From a checkpoint of a small transformer trained on Wikipedia: biases.
Each number is 500 + 40 x the weight over its row's rms, rounded and kept within 0 to 999. Layers, rows and columns count from 0. Numbers have three digits each. The size before them is the row's rms in percent of the matrix's.

# layer 2 MLP gate, 128x64, rms 0.156, rows 114-127, columns 0-63
106:494494527474528474495466519515468467535494464494511486513484533564508541534538489476509550574528512582506541494550566471485487618506431549565538553489492430412495481500460433478561452503469485
098:464521460547532490432468524486531493504468472536525541496483468548564494566557484497434508493522482482418487481455557427473458506527479516534433421531541512444538537474435554475545511544482579
108:488487483530530484483421509504473518522470465518511527538515467522474568500494483448521546497509490476587539466540511527564568498486467520500485462556471450456460468408566536459443501423478610
104:566529496514502410523499501565474540486470481527501497453496521506483472536448491485376448485419437467470452456457550545460558491474532454479492496492439491456519450528482454508501438461447524
075:473554504525516469486556489461526495463512519445481560513532548449454434574535507558524454471431524469504529448524522540437514477452511436523525519517496468603533429573519539468505460452524484
138:476486502501477543513517458497442550487489573561370443500483460494498447469485465425515480503486512475501454516533525439500461594484526473522515540489495494499472500576439438469498476490541586
145:495526467593474476471478570499543572549532490446540501478459450474468520434457459550491541475492467529587447502489504544475585484438494475542435461526495428499482481468509549495496562506536484
094:470491484466503564536549504573535528534501483524508533513530497514462544535431487509459433547482494443450482419362495515501545537506491558483504462570447481528538491539426468534495473479482483
092:538551455511443489569515490470502523499518490488480457483487467567547520486547470472429486563463525585560475495550510509454584511494509418483455485416488434482497539459551514515443571519515507
072:512509537443512495520469537504539466522507470516485547499561531534460549489487506484456474476466499472511449498579520494482588563541504450506449517511572446524459354462506527474577474505471540
101:457557492529502515403423492457504501522512548504499512598496478525494506494452449433480574477477487476577507482531499560562511462529527515502436482555474460457482490477538502425462501525484590
101:513532447545500520499508473489390484421538513456528453486550430484566481492560513523480496503494475525544524493549549533462459488493538429531531516510482553503526493438553444470533457453431580
083:426504459489471565487491466488505461476485499443501506508546469489560505471610489548460518507472505511495534427517515513544519557473517441519562499443460558463578501563401455502523511474452467
119:479549503442482475520451503487500552469488480479463431501494524517467548461441537526455529496582547574497510506453528405470556476536545454503537531549530488481516489441419495474483545581452549
# layer 2 MLP up, 128x64, rms 0.163, rows 114-127, columns 0-63
099:459486536482513530461506517435529462509512473539485516435492510510498454472629491476439498536519601525457503499453578466517499492476480499484517497398451505496552479556467430474581509492481508
095:547450545470488567494510511487521538443483565491493387503574511474476499445478419488492494541418473592492491502517486507539485494500491429512476488532454515491505515561499386495497480548504475
117:563428529466459484554546508432471445533545528456468456526493495487550486567443448531480466504493505498473495452607494422504487490513487540444509472508531476562510570418472474505463499490557508
099:353514481464505575515489495478477532457478510566543546548537540522549425526476524505492493463565506505407490587491470502493529486485496519459562548512497552496505478533512539487491487465535553
095:531442537486470427494486448463504534517509522479561527537535545476506521564517585499505468523456559456436551494538486522483538470470501451514509541415495432575513511577485514475503522479399488
104:474507395468528553473513476468490550458493521436423497478540474452516560563519502435494524516552523516497495467508447513496528559549444448530443488502466473543435522442578507523471494443510446
112:520469520473552442544505515498462486452421438559456498497511517505465565510563494458474411527446585505506486498491556533462472482470528461508515522495452551496482464553536510424532449408489532
111:493435427484523560520528460416476587480496516616563502546500595451509537506478539524508489521530459502546502515426513509499491510481459525497552522459485520536497494509509556490495537569436510
106:480416500468526500455493429512486508514489439540466502522520464611439458486533489511523518521528417454551531460580499442543491551475474471453537496391480432487530473528494485515492490490478482
090:548441609438459506590555487464515487527460468542541483545527483507511529495438521505467455536506383485484475533454460455501545561534550482473499475491482534514505541539460475476559513468513533
107:495470456492470467446525474473486500562589471537521467466465517517494529465411449557538510481486464490462455509523508595505539540497527606504516462482476559387466490479529481498493472524458539
106:543496477533463592539535536504419463515466483488456472409525560436458543550518491496588540420537483487529443507543520557479478567503523522501456451520482550547508461496516476518535470479511526
097:458522515506496535538491441488476443477485491516517540458649570505504541515534496612521488430482488471490497455536502457532529483484503468517489502519497471450535424486508500581468522512441561
093:576486515446516492443457495502535527510555539503421421501522446487525464500478497516502512508498419616525488540486582456458500485489511527550509517486487509523556559491532476505478585462423465
# layer 2 MLP down (transposed), 128x64, rms 0.115, rows 114-127, columns 0-63
112:506474510539575531506521590507544491513501480555602504495537466431521522480450495538459483473473544469494484490506515584535463499432426542488427521499528550516527444530534502541574500466440512
102:523464495487524490540498550499505539503586503426493546501527606440463492536584495527513461504424546571548482507443494524489521556541512485520521505500538464517493473464426469567481499434478437
125:476452419560490502512489463513553516561455385492457424427565488524482519488502500493495550567517444499583470489511486530503500447523469468466464524510513532405498525490547498514515516550457522
108:532478419498534494484457491469503485500561461500575496506498390490562550498542490527531514566558455537452533457510448475500530461516556559447522493530473553524549504501454574514578517493527457
100:496432519528480481567500437508476494527584470470533487494440498530535542475487412541455498534476440487511465515497516474484476599471420539473513517463494585447442513474520490528536491552457430
119:532501514555391539509484524516450449561528540554529478522365494511491466485490511445507449547506571446475522552513527522510492496481515459509527533512530483511487479568477530452431490536473570
122:555560492506540490525536464558409529462511481466499473458530516481545483536447547396481515501516495406523493512473504505555497499549506465472447454541502464558518491491454537539492405464445552
124:484498553487495554503445604578536478556468470470526481497461434537494518547453526443525425497466504460412537482473523429491475486499512585479535498523444507480561505484483476548536550494501460
098:499520508496520571492531474446444493434423463587473492470493526503530485561537507495497468456503468447399486479523484577447455479414530525544468513496537496446483424509490499449504465460521552
072:475489473570490543432510549478466518482541523451513533553476470452595490507517495532531540550492568504520554488524511597499429417487468552509539481487525552455571563463519494521541468468508503
124:569479551450443528520489530466513525497499544499502548505473471460464527389539524496470566558479528497445574459450459519470466511468469422453468530487491490550515487565572432475481493456529472
095:532484487525521524535534585499489504509472519493466480490575562440460560501508496494508507556456495494545547545488590481515455492564361520472494527510486545506483462534547510473473503599508540
098:597549482519545521533528482517463435521519511491466495461582498506565624487493505519479501421529563559514551469469503530497531532484478450441445475439490502532529514523458546504486545524459469
101:471523536447464536468460509417500551464519505473562493501511489483522459434388435490489474451544478463463551481479517483526575470510575486486520436533449560462506518494474464519498532587532472